config.toml
n_layer = 10
lr = 0.00229
grad_clip = 2.0
steps = 4444
Each number is 200 + 30 x the weight over the matrix's rms, rounded and kept within 0 to 999. Layers, rows and columns count from 0.

# layer 2 MLP up, 512x192, rms 0.0719, rows 164-175, columns 0-95
203,223,177,177,200,186,174,156,209,206,169,221,249,200,185,208,257,179,207,173,196,173,179,261,191,201,218,220,174,195,194,146,152,220,247,188,205,189,209,229,186,228,218,174,176,169,188,186,199,226,174,203,213,191,236,213,195,184,220,196,185,223,224,226,211,187,208,219,184,190,168,194,188,192,218,159,204,188,146,202,223,219,224,180,175,152,128,190,234,159,219,194,231,240,203,230
171,190,201,238,212,191,195,167,196,204,226,206,214,165,199,242,189,143,178,170,215,198,190,237,208,218,236,194,152,245,169,179,188,199,164,162,198,195,131,131,192,202,228,264,226,120,239,177,213,210,168,214,111,190,206,149,201,236,157,220,285,244,289,148,226,222,207,180,222,183,244,243,230,222,228,220,196,224,153,203,192,168,178,190,148,229,200,240,201,191,173,216,225,224,174,175
191,174,207,196,136,228,198,232,241,177,218,212,177,192,194,216,182,228,209,238,186,143,167,224,197,217,136,154,276,198,245,209,183,242,181,189,198,231,165,188,196,177,219,209,218,214,190,172,204,246,236,160,195,248,186,201,162,191,216,196,181,225,183,150,210,167,196,217,156,138,209,266,168,160,213,235,199,244,172,167,224,184,220,222,219,228,216,207,254,196,209,236,199,189,185,216
258,223,197,155,201,174,179,195,158,232,171,173,188,197,158,191,145,223,173,180,227,150,210,188,221,210,212,226,180,140,200,155,188,187,215,213,245,177,185,215,223,221,217,243,180,232,200,165,226,211,223,253,146,218,225,248,188,167,181,238,227,170,188,126,206,162,222,208,192,208,216,154,223,152,191,154,222,218,192,217,227,224,240,209,203,151,196,199,221,186,197,193,216,190,216,249
232,238,216,122,223,239,192,222,190,274,204,186,230,199,265,181,186,277,166,201,233,189,210,216,215,178,204,157,207,225,178,199,192,195,198,203,189,209,185,193,174,194,137,138,181,190,218,227,179,212,191,217,189,235,184,171,216,170,219,165,222,230,222,210,174,209,142,191,224,211,240,187,167,209,211,208,136,207,199,207,209,229,151,169,243,192,182,216,149,162,150,144,196,143,189,163
188,214,193,143,209,149,213,203,196,193,169,200,212,182,221,133,229,201,230,234,270,214,185,242,201,222,206,190,226,225,237,246,218,220,214,244,210,189,232,252,224,186,195,200,193,235,221,197,177,216,233,222,235,230,208,222,205,190,170,161,231,204,238,247,224,165,212,161,200,194,235,220,172,265,196,229,196,215,189,237,217,206,198,195,173,213,191,217,217,261,156,231,210,170,257,204
166,219,187,204,226,224,200,184,237,198,210,198,161,206,167,184,153,138,226,198,189,185,230,211,206,256,199,214,213,206,180,191,220,217,230,237,173,264,266,182,146,152,230,208,144,196,287,166,196,259,164,240,217,220,219,251,167,226,200,236,179,146,216,192,217,120,219,205,220,203,209,198,213,151,197,210,212,194,204,174,186,257,170,187,230,207,223,240,207,247,240,148,145,194,219,179
232,168,182,207,257,230,258,234,190,195,200,184,231,206,190,198,200,187,261,162,216,196,168,167,204,155,152,204,167,203,195,145,208,200,248,207,194,166,182,225,228,230,203,210,217,202,128,187,223,214,191,174,151,187,194,173,157,196,211,207,212,248,221,191,211,193,198,179,219,206,207,225,180,202,220,201,172,219,176,207,226,230,200,203,183,200,207,185,177,185,181,202,190,203,182,155
225,167,196,175,234,170,186,180,219,197,156,193,211,249,191,203,206,227,225,210,202,186,190,185,239,122,145,207,203,161,240,194,141,183,228,254,182,187,125,200,224,212,157,185,176,227,184,217,217,228,171,214,152,159,218,191,227,145,253,200,185,161,210,173,195,243,198,211,178,160,164,228,208,176,158,183,215,167,208,181,210,271,160,211,169,191,196,196,227,138,191,210,194,181,185,184
148,185,225,132,174,223,189,188,202,161,243,199,204,161,210,191,236,255,183,184,193,144,243,227,160,173,207,231,230,186,169,228,203,221,179,187,164,225,238,186,269,178,184,209,191,180,194,224,190,224,232,197,191,213,222,210,252,212,181,247,184,157,219,218,216,186,178,223,223,192,207,198,172,277,178,188,225,185,227,181,230,175,131,175,234,178,208,250,225,162,174,233,153,171,261,227
176,239,158,210,217,181,167,173,242,166,234,200,161,207,174,150,191,156,226,179,199,259,198,186,252,213,204,149,172,154,178,224,246,209,157,176,202,156,196,204,203,217,176,188,211,254,169,198,193,188,189,241,129,232,265,235,183,210,196,227,301,203,181,225,211,173,194,217,184,231,135,163,151,205,204,153,224,222,240,207,201,222,175,244,188,209,218,220,171,196,199,285,233,193,145,204
181,242,209,123,166,182,208,222,212,197,182,199,162,191,164,230,220,226,153,213,177,193,181,220,198,210,240,218,176,206,176,199,227,169,209,206,166,196,194,226,211,246,215,144,133,187,192,172,233,214,171,249,248,207,244,193,208,214,174,179,203,195,232,154,184,194,141,232,226,227,175,202,215,150,218,152,262,191,213,181,190,182,154,190,171,146,149,271,189,199,240,224,184,205,221,195
# layer 2 MLP down (transposed), 512x192, rms 0.0712, rows 164-174, columns 0-95
171,195,243,225,169,249,190,214,204,208,253,215,197,211,215,204,194,181,194,156,163,243,203,163,241,207,212,209,244,204,221,256,189,188,199,177,144,176,154,172,247,208,213,213,208,175,201,191,240,218,216,195,239,177,157,137,217,208,214,206,184,203,194,175,223,176,188,171,165,199,229,224,192,241,187,203,217,179,198,215,170,237,141,213,196,223,211,166,225,183,193,207,149,210,161,197
217,236,244,166,207,228,223,256,196,160,185,180,213,237,183,190,214,142,164,156,189,205,178,182,164,208,154,190,244,188,242,194,153,196,194,210,174,183,187,224,196,221,187,198,215,185,278,233,175,250,199,188,220,170,187,220,207,218,177,220,279,189,199,201,210,204,216,171,160,204,224,210,228,208,208,176,130,181,256,202,273,204,213,244,163,188,210,248,190,194,190,256,161,198,224,180
182,197,331,213,212,196,192,204,179,224,177,183,214,181,129,216,208,171,183,183,202,210,233,206,176,202,216,204,224,224,205,223,209,188,225,221,200,221,238,186,212,197,197,178,176,164,217,202,169,178,240,158,233,245,142,207,183,209,228,140,231,168,198,176,233,202,239,139,258,224,201,243,170,211,182,205,177,191,202,219,197,160,219,276,218,229,184,206,166,132,226,188,211,123,213,215
227,243,229,154,209,186,178,188,244,165,206,219,177,186,239,163,142,260,173,243,169,204,249,196,161,178,267,169,210,178,195,204,171,201,226,184,226,193,138,186,195,224,207,261,220,183,180,201,175,197,175,224,204,207,199,162,215,214,242,212,173,191,216,186,224,203,146,186,262,156,158,224,225,235,148,160,167,144,227,213,174,194,172,173,171,177,222,202,231,202,204,261,230,211,170,237
214,174,325,188,183,250,165,275,167,254,153,132,179,136,220,187,209,199,169,184,215,192,237,249,211,168,215,204,245,181,234,148,159,221,255,210,200,235,201,179,215,202,207,146,215,238,151,216,221,227,202,196,166,251,213,216,185,211,215,204,245,235,222,219,157,215,158,192,233,218,219,214,232,224,223,194,250,219,212,187,192,257,190,231,208,184,171,204,190,224,199,164,225,152,214,199
190,147,184,198,247,214,245,206,239,193,230,177,227,170,242,184,226,167,206,164,186,209,176,165,238,163,197,166,203,219,202,191,184,180,196,223,243,217,217,208,202,224,227,181,232,259,166,239,184,182,174,207,233,158,249,192,67,238,215,196,196,223,208,196,230,195,215,190,182,204,196,247,189,249,151,200,189,217,233,196,195,258,219,173,159,237,216,157,147,193,214,145,175,248,190,237
202,156,213,198,235,200,122,187,210,222,201,174,192,227,163,248,218,166,169,174,183,238,186,153,177,242,195,220,245,236,217,218,220,245,220,196,190,229,224,200,253,206,188,218,186,210,217,199,169,244,259,161,234,227,135,227,199,240,166,253,164,245,200,165,195,161,190,157,200,195,240,181,156,164,216,209,198,167,162,178,234,248,169,273,208,224,169,235,193,183,240,183,223,170,217,223
254,213,149,195,197,204,184,261,166,169,191,208,252,212,215,240,221,175,256,226,177,187,183,235,251,174,157,227,180,236,200,202,244,193,189,220,217,203,191,212,197,197,201,197,168,210,189,187,203,182,265,211,192,175,207,251,176,216,231,249,163,191,217,223,158,205,246,227,238,225,205,173,168,163,224,178,216,209,230,232,241,178,170,148,194,233,211,189,233,240,199,215,185,274,210,150
209,166,158,170,175,165,179,173,251,176,206,148,169,223,136,206,207,222,174,194,197,231,221,226,241,214,145,202,229,231,222,187,212,245,222,183,214,187,185,162,204,255,212,213,175,178,213,242,212,216,215,178,181,229,222,196,239,178,228,178,175,153,196,202,159,191,207,170,187,192,266,195,223,198,185,241,165,280,139,260,215,181,210,190,231,198,193,166,198,204,217,170,213,259,161,182
215,157,341,180,169,172,188,232,205,174,179,153,194,156,168,180,197,237,292,150,223,187,171,178,233,255,155,182,187,242,217,208,150,204,185,261,227,173,215,234,207,177,205,189,206,187,215,214,219,210,193,197,244,200,226,195,204,169,179,172,195,177,205,161,240,190,227,185,241,182,222,227,203,202,263,186,216,189,180,198,199,177,204,193,142,224,221,217,192,191,201,159,193,167,180,233
123,207,264,176,136,211,198,180,183,218,163,191,197,174,228,154,144,147,208,179,208,185,187,221,193,154,175,257,199,136,231,185,195,233,177,208,219,191,169,187,198,250,175,207,193,236,238,220,217,211,196,210,170,231,196,173,257,202,238,135,234,213,215,192,216,195,147,206,157,250,177,191,217,217,240,167,189,163,187,162,195,173,179,254,234,182,173,204,219,197,173,222,185,196,222,227
# layer 2 MLP gate, 512x192, rms 0.0793, rows 165-175, columns 0-95
189,230,219,194,189,173,178,171,163,187,211,221,194,155,188,168,209,169,166,141,227,192,171,164,174,154,239,179,154,217,211,205,234,223,234,195,198,198,190,216,130,171,216,187,172,187,170,237,211,201,189,244,215,217,185,204,200,229,234,142,177,183,191,168,172,203,227,201,223,195,169,185,164,178,192,199,220,142,198,240,217,215,161,216,207,146,202,169,227,216,147,207,243,207,206,155
208,212,168,206,188,150,202,202,169,181,177,234,187,188,226,218,200,171,235,255,190,215,208,179,234,188,245,198,222,196,206,225,233,189,222,204,248,224,164,211,188,232,214,162,199,213,250,162,203,168,201,200,174,148,257,201,184,195,215,218,199,149,173,188,228,234,197,188,184,198,115,139,188,187,204,200,245,187,210,220,204,236,198,200,200,223,192,163,185,190,165,149,213,183,158,205
182,192,252,263,187,222,136,196,217,193,232,218,192,207,228,205,211,184,224,179,167,238,179,135,207,224,171,153,170,189,145,187,273,214,165,205,203,184,169,191,220,181,196,217,215,243,184,246,98,237,220,197,162,214,203,166,217,170,277,180,173,216,203,190,190,136,235,152,176,231,210,240,176,190,201,212,295,192,175,126,202,213,212,251,249,214,155,214,148,227,160,211,176,206,129,167
224,191,193,194,131,138,170,173,216,163,221,267,117,225,201,258,290,212,186,160,213,228,192,186,226,181,169,207,211,220,157,217,190,177,216,192,203,219,175,196,218,249,152,193,220,193,177,195,215,163,148,199,177,168,234,204,218,141,208,217,143,209,198,153,184,193,173,197,201,202,159,207,139,147,210,198,260,148,212,218,181,192,240,195,177,220,170,193,188,219,229,182,237,226,161,132
209,158,226,229,217,214,262,223,241,205,265,228,184,203,196,197,196,199,176,207,161,297,195,175,232,152,135,211,172,198,212,162,206,241,130,137,137,156,88,183,132,182,205,250,185,197,153,201,211,122,164,200,185,209,212,219,226,210,226,188,260,225,183,173,243,210,223,140,237,210,162,194,216,180,233,199,173,174,182,220,145,220,228,216,257,232,189,216,182,198,188,246,271,163,219,105
139,207,206,163,213,158,243,145,200,179,197,268,238,181,193,145,225,172,181,199,172,159,207,231,204,158,285,174,130,238,202,180,219,250,168,144,177,189,174,207,172,210,233,198,257,192,206,231,192,201,222,209,191,229,204,180,212,181,227,178,210,137,199,175,185,143,188,203,225,214,133,197,222,219,231,211,231,204,212,167,204,190,190,118,233,157,176,152,179,176,194,238,258,213,200,212
232,155,202,225,254,148,214,237,221,220,217,231,222,222,182,229,223,212,194,198,233,230,183,191,186,189,135,209,205,163,158,170,207,239,196,184,199,217,171,178,181,140,231,191,184,197,187,231,236,192,221,177,171,190,234,171,240,202,233,225,219,224,221,197,191,161,219,102,206,219,188,219,145,224,169,184,236,161,204,211,193,194,200,187,238,192,159,197,207,157,182,182,171,229,228,218
242,224,209,244,207,183,189,185,240,194,211,228,193,244,179,214,223,193,180,184,198,213,208,153,165,220,250,218,167,185,218,176,232,187,169,155,156,190,166,217,188,157,185,201,234,177,173,188,231,220,186,250,176,192,195,232,299,216,212,134,188,177,201,214,205,178,184,192,210,181,245,186,216,194,220,207,181,231,244,209,265,213,171,240,222,193,205,204,196,229,188,173,172,195,164,210
159,245,162,221,182,207,180,188,241,191,171,170,164,262,169,183,222,194,212,175,211,167,192,134,269,178,202,189,173,237,178,205,247,270,158,161,190,156,185,222,213,217,208,160,184,146,234,201,236,125,175,217,217,180,259,197,193,132,205,248,212,190,253,192,205,184,201,218,200,231,162,189,203,171,242,197,222,217,210,209,224,214,210,163,203,242,183,214,222,217,228,195,182,203,160,184
191,184,233,220,236,229,228,212,271,231,211,189,151,192,214,199,203,195,163,169,175,216,162,180,199,191,235,195,181,251,212,164,225,199,208,212,179,191,207,185,257,239,209,238,256,202,203,179,165,184,214,195,195,209,194,222,166,204,198,265,205,185,197,185,171,198,197,251,221,218,224,206,235,238,236,206,258,204,199,151,219,195,210,187,165,205,169,189,213,162,211,214,235,192,145,188
149,224,185,223,235,214,193,174,205,198,204,263,147,210,147,130,209,190,198,200,175,187,212,197,216,160,192,188,186,263,199,174,214,209,174,188,199,164,206,194,213,187,174,230,185,214,219,170,207,152,211,211,149,257,197,257,262,202,223,210,204,176,248,148,201,182,213,175,197,221,166,205,209,236,219,212,198,249,210,186,206,217,203,171,231,164,205,171,204,208,158,216,222,179,172,208